config = dict(
    n_kv_head=2,
    tie_embeddings=False,
    init_std_down=0.00522,
    weight_decay=0.047,
    decay_fraction=0.626,
    doc_mask=True,
    steps=4001,
)
Each number is 50 + 15 x the weight over its row's rms, rounded and kept within 0 to 99. Layers, rows and columns count from 0. The size before them is the row's rms in percent of the matrix's.

# gate: layer 8 MLP gate, 320x128, rms 0.108, rows 105-113, columns 0-127
# up: layer 8 MLP up, 320x128, rms 0.108, rows 105-112, columns 0-127
# down: layer 8 MLP down (transposed), 320x128, rms 0.0633, rows 105-112, columns 0-127
gate105 106:84 43 56 60 34 67 41 55 62 50 37 51 22 58 39 53 33 57 30 36 56 23 05 50 74 64 66 58 50 77 37 68 59 39 41 46 79 80 18 35 55 65 46 35 75 58 48 33 58 43 32 11 39 40 65 48 40 47 36 48 52 68 49 50 60 39 57 55 48 59 39 30 61 39 78 52 44 41 22 44 58 57 54 44 47 43 50 60 79 77 43 22 45 37 52 28 52 39 62 63 45 51 28 57 20 58 48 66 47 43 66 45 40 29 36 65 49 64 45 53 46 50 29 38 19 48 51 58
up105 101:46 19 41 56 54 49 60 37 40 86 39 22 35 63 58 46 62 48 43 43 47 75 80 40 51 73 75 47 52 49 29 78 63 46 62 17 32 72 28 66 52 48 33 40 73 48 44 57 48 72 48 52 54 55 64 54 44 58 56 59 31 61 65 49 51 49 54 64 19 41 49 31 63 48 44 66 64 70 33 53 72 39 48 78 29 44 72 81 68 71 31 38 27 40 44 47 69 79 65 67 73 34 47 45 30 38 60 48 39 35 46 47 54 59 70 42 40 56 81 46 38 51 68 39 45 31 38 43
down105 106:39 80 40 44 21 55 42 43 17 82 46 67 49 67 56 36 69 37 60 53 48 89 64 29 54 47 65 58 44 54 36 57 50 24 51 68 49 45 91 42 78 51 47 23 62 60 44 52 51 45 62 48 80 51 17 49 52 47 50 32 35 73 53 26 53 49 44 74 42 48 60 45 45 65 42 52 42 53 50 64 72 41 45 34 47 66 29 50 65 60 62 50 30 26 46 58 76 55 42 46 48 48 19 39 63 60 67 50 53 48 35 51 56 69 61 60 25 41 67 56 02 45 50 28 56 55 46 40
gate106 103:40 45 49 35 34 36 65 53 35 48 49 48 27 32 42 50 57 55 24 57 48 38 56 73 65 27 46 45 12 56 70 65 18 43 35 51 71 57 37 89 69 54 38 24 51 37 58 57 56 27 29 57 35 45 57 63 50 79 47 70 44 48 51 66 44 49 48 63 36 31 49 40 70 59 49 68 51 25 30 52 34 32 12 46 59 60 09 53 63 38 35 34 55 40 59 53 30 46 41 57 64 30 32 60 70 59 41 43 65 51 68 57 54 35 47 27 22 69 50 55 40 41 66 52 73 39 67 30
up106 099:65 44 74 41 64 44 53 64 20 40 49 39 55 65 21 76 86 22 67 47 62 44 41 33 26 69 52 69 78 66 36 74 52 70 53 35 33 37 44 47 16 65 51 49 49 45 45 42 19 66 66 62 47 31 49 56 39 64 59 63 37 46 63 61 40 56 34 58 43 57 54 45 63 57 57 42 35 72 53 72 34 66 43 53 54 37 55 68 33 34 75 55 62 08 45 53 48 42 80 54 60 49 79 41 61 60 33 46 35 65 61 50 47 46 29 64 60 43 38 41 04 51 46 44 50 40 52 42
down106 099:53 56 34 41 65 61 72 55 16 48 55 53 61 36 54 68 63 66 77 63 60 56 69 55 37 64 52 44 40 56 50 35 51 45 46 82 58 33 35 20 48 50 38 28 37 71 66 41 35 71 69 42 45 26 27 41 86 54 31 59 54 55 49 48 51 14 74 52 11 30 44 72 40 71 70 31 33 44 50 39 51 46 35 29 41 48 61 63 50 58 63 68 43 45 60 63 47 23 37 60 51 53 38 38 54 48 54 37 29 66 36 31 59 37 34 70 26 65 58 68 36 81 25 42 58 44 56 53
gate107 082:01 40 65 55 53 62 33 51 62 56 51 56 64 43 54 31 40 69 40 63 48 54 38 67 41 44 83 38 41 36 66 60 28 52 59 82 54 43 66 65 62 25 51 64 42 48 57 45 27 85 52 53 54 39 79 54 44 60 52 41 52 33 42 71 29 57 48 40 62 36 41 37 39 69 47 50 83 49 51 54 58 47 71 78 75 47 27 98 55 63 50 25 48 72 40 75 58 44 60 59 39 50 31 33 55 42 48 39 55 25 49 45 33 38 59 45 21 47 43 45 52 65 67 39 57 27 63 68
up107 090:37 51 30 60 59 51 61 38 59 53 28 36 58 57 64 52 43 50 66 63 47 38 54 46 42 35 59 22 69 65 67 64 47 62 27 59 59 43 39 46 41 45 44 45 63 56 29 54 46 15 32 24 39 50 71 47 22 66 30 56 60 53 39 41 27 45 14 53 67 51 77 64 46 52 59 66 14 65 34 52 57 30 60 50 51 36 48 44 36 37 44 26 71 22 45 46 58 49 94 71 37 64 38 53 30 44 54 70 48 30 50 36 54 50 76 59 12 61 44 67 53 69 44 31 19 58 57 40
down107 088:59 61 54 41 60 43 73 72 73 41 54 45 48 29 47 76 50 23 56 36 43 41 39 45 31 19 64 48 44 49 37 35 68 44 68 41 51 71 42 54 43 46 32 81 48 25 62 43 43 74 45 60 51 44 36 68 38 88 58 42 64 26 53 42 50 66 57 38 55 71 37 37 55 54 57 06 35 73 48 35 75 54 44 22 57 72 59 58 53 51 39 54 19 54 54 45 45 33 39 38 78 51 62 83 36 54 35 53 34 62 61 33 77 39 55 73 61 59 34 37 32 75 47 50 24 45 41 40
gate108 092:31 47 59 65 56 53 48 30 52 39 51 41 32 59 57 27 39 40 52 72 42 47 45 68 47 44 79 71 35 61 65 68 55 44 71 35 39 40 58 46 59 75 45 57 49 63 48 49 38 77 58 70 46 44 60 88 41 38 33 33 38 50 19 50 42 52 60 36 63 45 33 36 41 66 19 40 46 37 58 48 34 71 64 56 67 26 67 33 20 41 44 39 34 44 64 47 47 25 45 60 33 10 56 67 21 59 60 17 45 57 57 69 71 25 69 53 32 75 33 57 56 46 34 59 31 28 55 38
up108 098:45 38 63 60 17 63 61 58 34 51 48 73 50 37 64 59 38 28 40 61 43 45 44 42 82 35 38 47 67 39 46 43 60 45 61 36 44 59 44 62 58 75 72 47 17 56 59 59 54 74 48 86 59 90 62 38 48 68 40 68 49 50 57 42 45 59 27 38 36 46 63 52 80 42 35 54 57 44 56 45 31 67 46 41 82 55 45 39 60 24 23 63 58 59 66 45 48 31 29 54 65 54 47 57 40 45 65 82 62 37 28 59 30 56 78 80 55 44 64 34 50 48 35 69 74 37 39 21
down108 100:16 38 47 42 27 53 44 72 28 47 51 71 42 47 24 39 54 55 52 41 54 36 63 90 60 61 66 34 66 49 46 43 61 55 76 42 51 46 47 67 49 46 39 47 27 57 52 64 39 50 48 71 73 45 54 66 67 57 24 60 48 50 73 38 68 63 40 45 46 57 44 41 58 35 38 22 76 49 24 28 17 65 33 55 58 33 39 57 29 19 20 71 40 49 58 72 61 43 40 48 40 49 47 45 53 30 43 75 68 49 43 73 40 67 80 67 32 57 30 51 66 47 11 45 54 56 57 36
gate109 098:44 20 31 39 56 26 28 27 33 54 64 46 51 45 48 55 60 36 69 79 60 45 49 41 34 46 77 64 59 67 34 55 63 52 53 60 51 65 44 68 38 58 69 21 67 17 65 33 56 25 56 32 38 39 34 72 45 37 48 52 48 46 58 64 58 22 63 60 28 40 75 54 45 49 43 68 31 66 68 24 52 67 11 32 40 58 51 32 72 27 57 34 49 63 55 50 92 43 52 64 32 43 55 78 51 47 39 46 40 45 51 41 53 31 57 68 33 51 43 70 39 24 53 36 61 46 38 56
up109 096:72 46 38 71 75 45 38 58 43 59 27 36 37 54 43 40 55 51 44 50 51 51 63 32 63 51 68 39 34 70 62 47 41 41 69 42 42 61 58 35 75 38 25 47 61 20 72 37 54 59 45 36 48 32 59 68 31 28 79 37 68 26 56 72 66 51 71 42 37 25 69 56 52 45 51 32 67 58 37 40 61 56 33 58 41 63 50 73 56 40 43 17 54 56 59 20 42 32 62 34 28 29 36 25 49 40 51 47 62 31 57 06 51 33 60 57 44 49 36 80 44 53 67 31 44 62 81 38
down109 097:60 61 49 36 69 41 57 59 53 51 50 39 48 58 66 46 52 62 23 44 61 67 64 49 68 38 39 62 74 43 70 41 48 65 40 57 72 68 50 22 58 59 76 27 65 67 73 43 15 45 35 69 19 27 60 45 59 19 23 66 61 33 72 24 35 30 62 55 40 38 64 69 68 48 37 54 76 47 67 41 59 28 53 60 31 38 54 40 59 56 71 45 37 23 60 55 39 48 62 50 35 57 40 66 57 45 68 64 35 29 65 40 65 54 45 77 62 55 63 35 32 70 77 43 49 38 48 23
gate110 099:54 28 71 66 44 52 65 47 41 50 33 48 42 78 51 61 55 46 12 48 75 58 44 45 43 49 35 51 47 65 50 42 54 62 64 45 54 55 49 45 70 38 38 56 71 57 46 32 84 42 35 32 49 77 64 57 61 25 47 69 47 50 16 47 40 56 49 57 58 73 60 24 59 82 88 40 52 45 67 41 25 57 42 42 28 38 30 38 78 41 25 42 46 29 64 33 34 52 56 36 54 42 62 52 35 42 44 79 72 11 67 35 27 41 53 50 61 45 46 36 60 33 65 70 45 26 54 45
up110 105:51 44 54 57 29 60 48 27 50 42 59 55 66 46 48 37 65 56 68 40 61 64 53 34 66 28 55 43 49 32 79 54 55 32 53 52 48 29 52 46 53 09 68 31 50 74 68 53 35 47 47 56 38 37 54 55 47 64 59 62 80 43 68 27 60 43 50 45 40 43 52 21 94 50 36 65 56 36 36 49 71 40 55 59 34 65 31 69 27 51 55 74 33 22 61 53 41 55 41 64 57 12 63 77 63 62 44 53 30 31 41 80 72 84 63 46 47 60 41 47 37 50 36 76 75 50 48 36
down110 088:44 43 34 82 40 56 42 61 65 57 70 27 54 54 59 68 24 55 56 47 52 54 57 43 77 54 58 22 54 39 31 26 43 59 61 71 42 56 57 43 49 24 37 52 27 47 42 41 59 59 42 32 13 52 46 76 59 51 62 46 46 61 69 48 49 57 52 56 45 23 61 57 62 48 51 25 61 17 36 78 43 26 35 43 41 42 47 55 60 78 71 61 18 46 49 35 49 45 29 42 41 51 47 95 51 52 96 52 26 64 42 55 64 34 39 49 20 46 46 49 36 49 33 55 57 45 27 37
gate111 098:61 34 38 33 60 63 63 74 37 45 44 55 89 53 74 36 56 46 52 67 53 30 68 55 48 16 50 50 54 76 28 61 30 41 53 45 05 33 36 65 59 41 41 29 74 61 51 72 23 33 31 63 47 46 60 43 55 68 57 48 32 29 54 62 52 61 50 30 36 32 35 48 53 44 45 52 46 51 49 61 65 60 76 43 32 72 71 26 52 35 25 47 40 50 33 55 59 38 48 26 65 53 55 50 38 53 32 31 57 61 74 29 42 42 56 37 45 47 70 67 44 65 28 13 42 69 64 63
up111 101:53 46 44 49 59 02 39 46 52 55 45 66 48 17 20 51 48 33 44 64 39 35 44 40 62 59 48 47 93 63 33 25 43 54 53 62 46 50 66 50 51 57 97 59 39 25 50 53 59 52 65 37 47 65 63 44 56 68 53 28 47 72 44 54 71 56 40 48 40 66 48 38 40 60 47 56 56 37 42 46 50 32 82 39 68 50 46 86 61 47 48 60 55 16 75 47 46 64 44 47 22 47 57 53 60 41 74 41 66 43 60 52 84 26 52 62 55 41 67 30 66 56 58 26 61 32 67 34
down111 106:55 38 63 71 24 94 37 39 64 55 53 46 38 58 50 52 57 61 46 57 52 69 60 47 49 64 46 38 50 33 25 69 24 52 43 39 62 66 45 49 67 26 85 65 39 59 62 46 39 40 60 06 57 19 40 41 43 65 62 31 50 50 60 80 53 70 68 46 31 41 57 44 48 44 39 38 30 43 67 39 23 47 65 61 45 50 38 35 76 38 54 75 41 45 62 55 63 27 71 62 59 40 15 60 47 38 68 48 79 49 71 37 38 33 45 57 54 55 57 19 60 65 61 67 48 36 70 53
gate112 098:48 61 90 37 64 45 36 41 47 54 85 62 48 47 51 31 42 60 70 72 42 50 31 55 40 56 44 29 66 33 52 36 80 56 51 71 30 45 52 48 47 37 38 49 28 49 60 64 59 40 35 46 65 61 67 56 04 21 51 62 50 33 34 55 50 49 46 40 41 41 33 55 60 55 46 31 25 76 50 64 51 38 50 43 42 90 50 31 63 66 35 68 78 56 65 69 31 84 28 60 63 52 39 55 32 78 61 21 63 49 67 42 49 51 46 57 56 56 48 69 76 55 50 46 52 27 54 40
up112 096:37 39 56 47 56 75 71 42 03 76 36 08 58 56 41 28 78 40 31 37 41 35 29 60 46 67 49 57 57 23 68 69 40 58 78 35 63 58 70 56 50 74 72 43 62 46 43 75 78 42 55 50 57 47 60 28 45 44 47 39 60 64 61 40 72 28 42 33 47 28 60 28 61 37 38 33 70 30 43 48 62 53 30 49 45 41 52 67 48 63 65 39 55 37 45 58 64 36 42 69 85 58 33 70 53 52 45 39 44 49 64 43 51 66 76 64 53 37 32 76 40 59 48 44 56 51 34 45
down112 096:84 60 71 49 26 93 47 47 51 63 53 42 40 74 38 71 61 69 47 44 23 56 39 40 16 67 55 41 85 41 70 40 51 43 36 46 49 32 68 46 41 44 45 26 27 50 62 55 41 32 22 32 59 45 55 57 65 34 46 60 58 92 22 39 43 51 55 40 67 59 38 30 45 30 40 46 56 73 41 54 31 56 44 84 54 44 43 37 61 45 65 59 70 46 35 53 52 44 42 50 40 39 44 37 28 64 68 53 43 58 61 54 70 51 50 74 58 37 46 51 82 43 42 54 29 53 34 22
gate113 100:54 70 57 86 33 36 48 33 46 66 44 41 28 35 56 46 53 41 35 26 64 38 30 43 33 52 67 82 50 60 50 63 54 63 45 63 21 55 61 86 50 29 60 45 54 69 57 57 42 30 41 56 22 46 19 51 53 21 49 65 80 44 77 60 68 33 55 27 63 65 47 26 52 76 34 34 46 55 36 71 36 36 63 48 47 47 40 44 61 53 67 75 30 35 55 48 55 44 45 52 57 22 63 32 27 75 59 28 57 41 63 50 34 72 45 34 48 51 54 36 84 51 52 52 51 41 62 32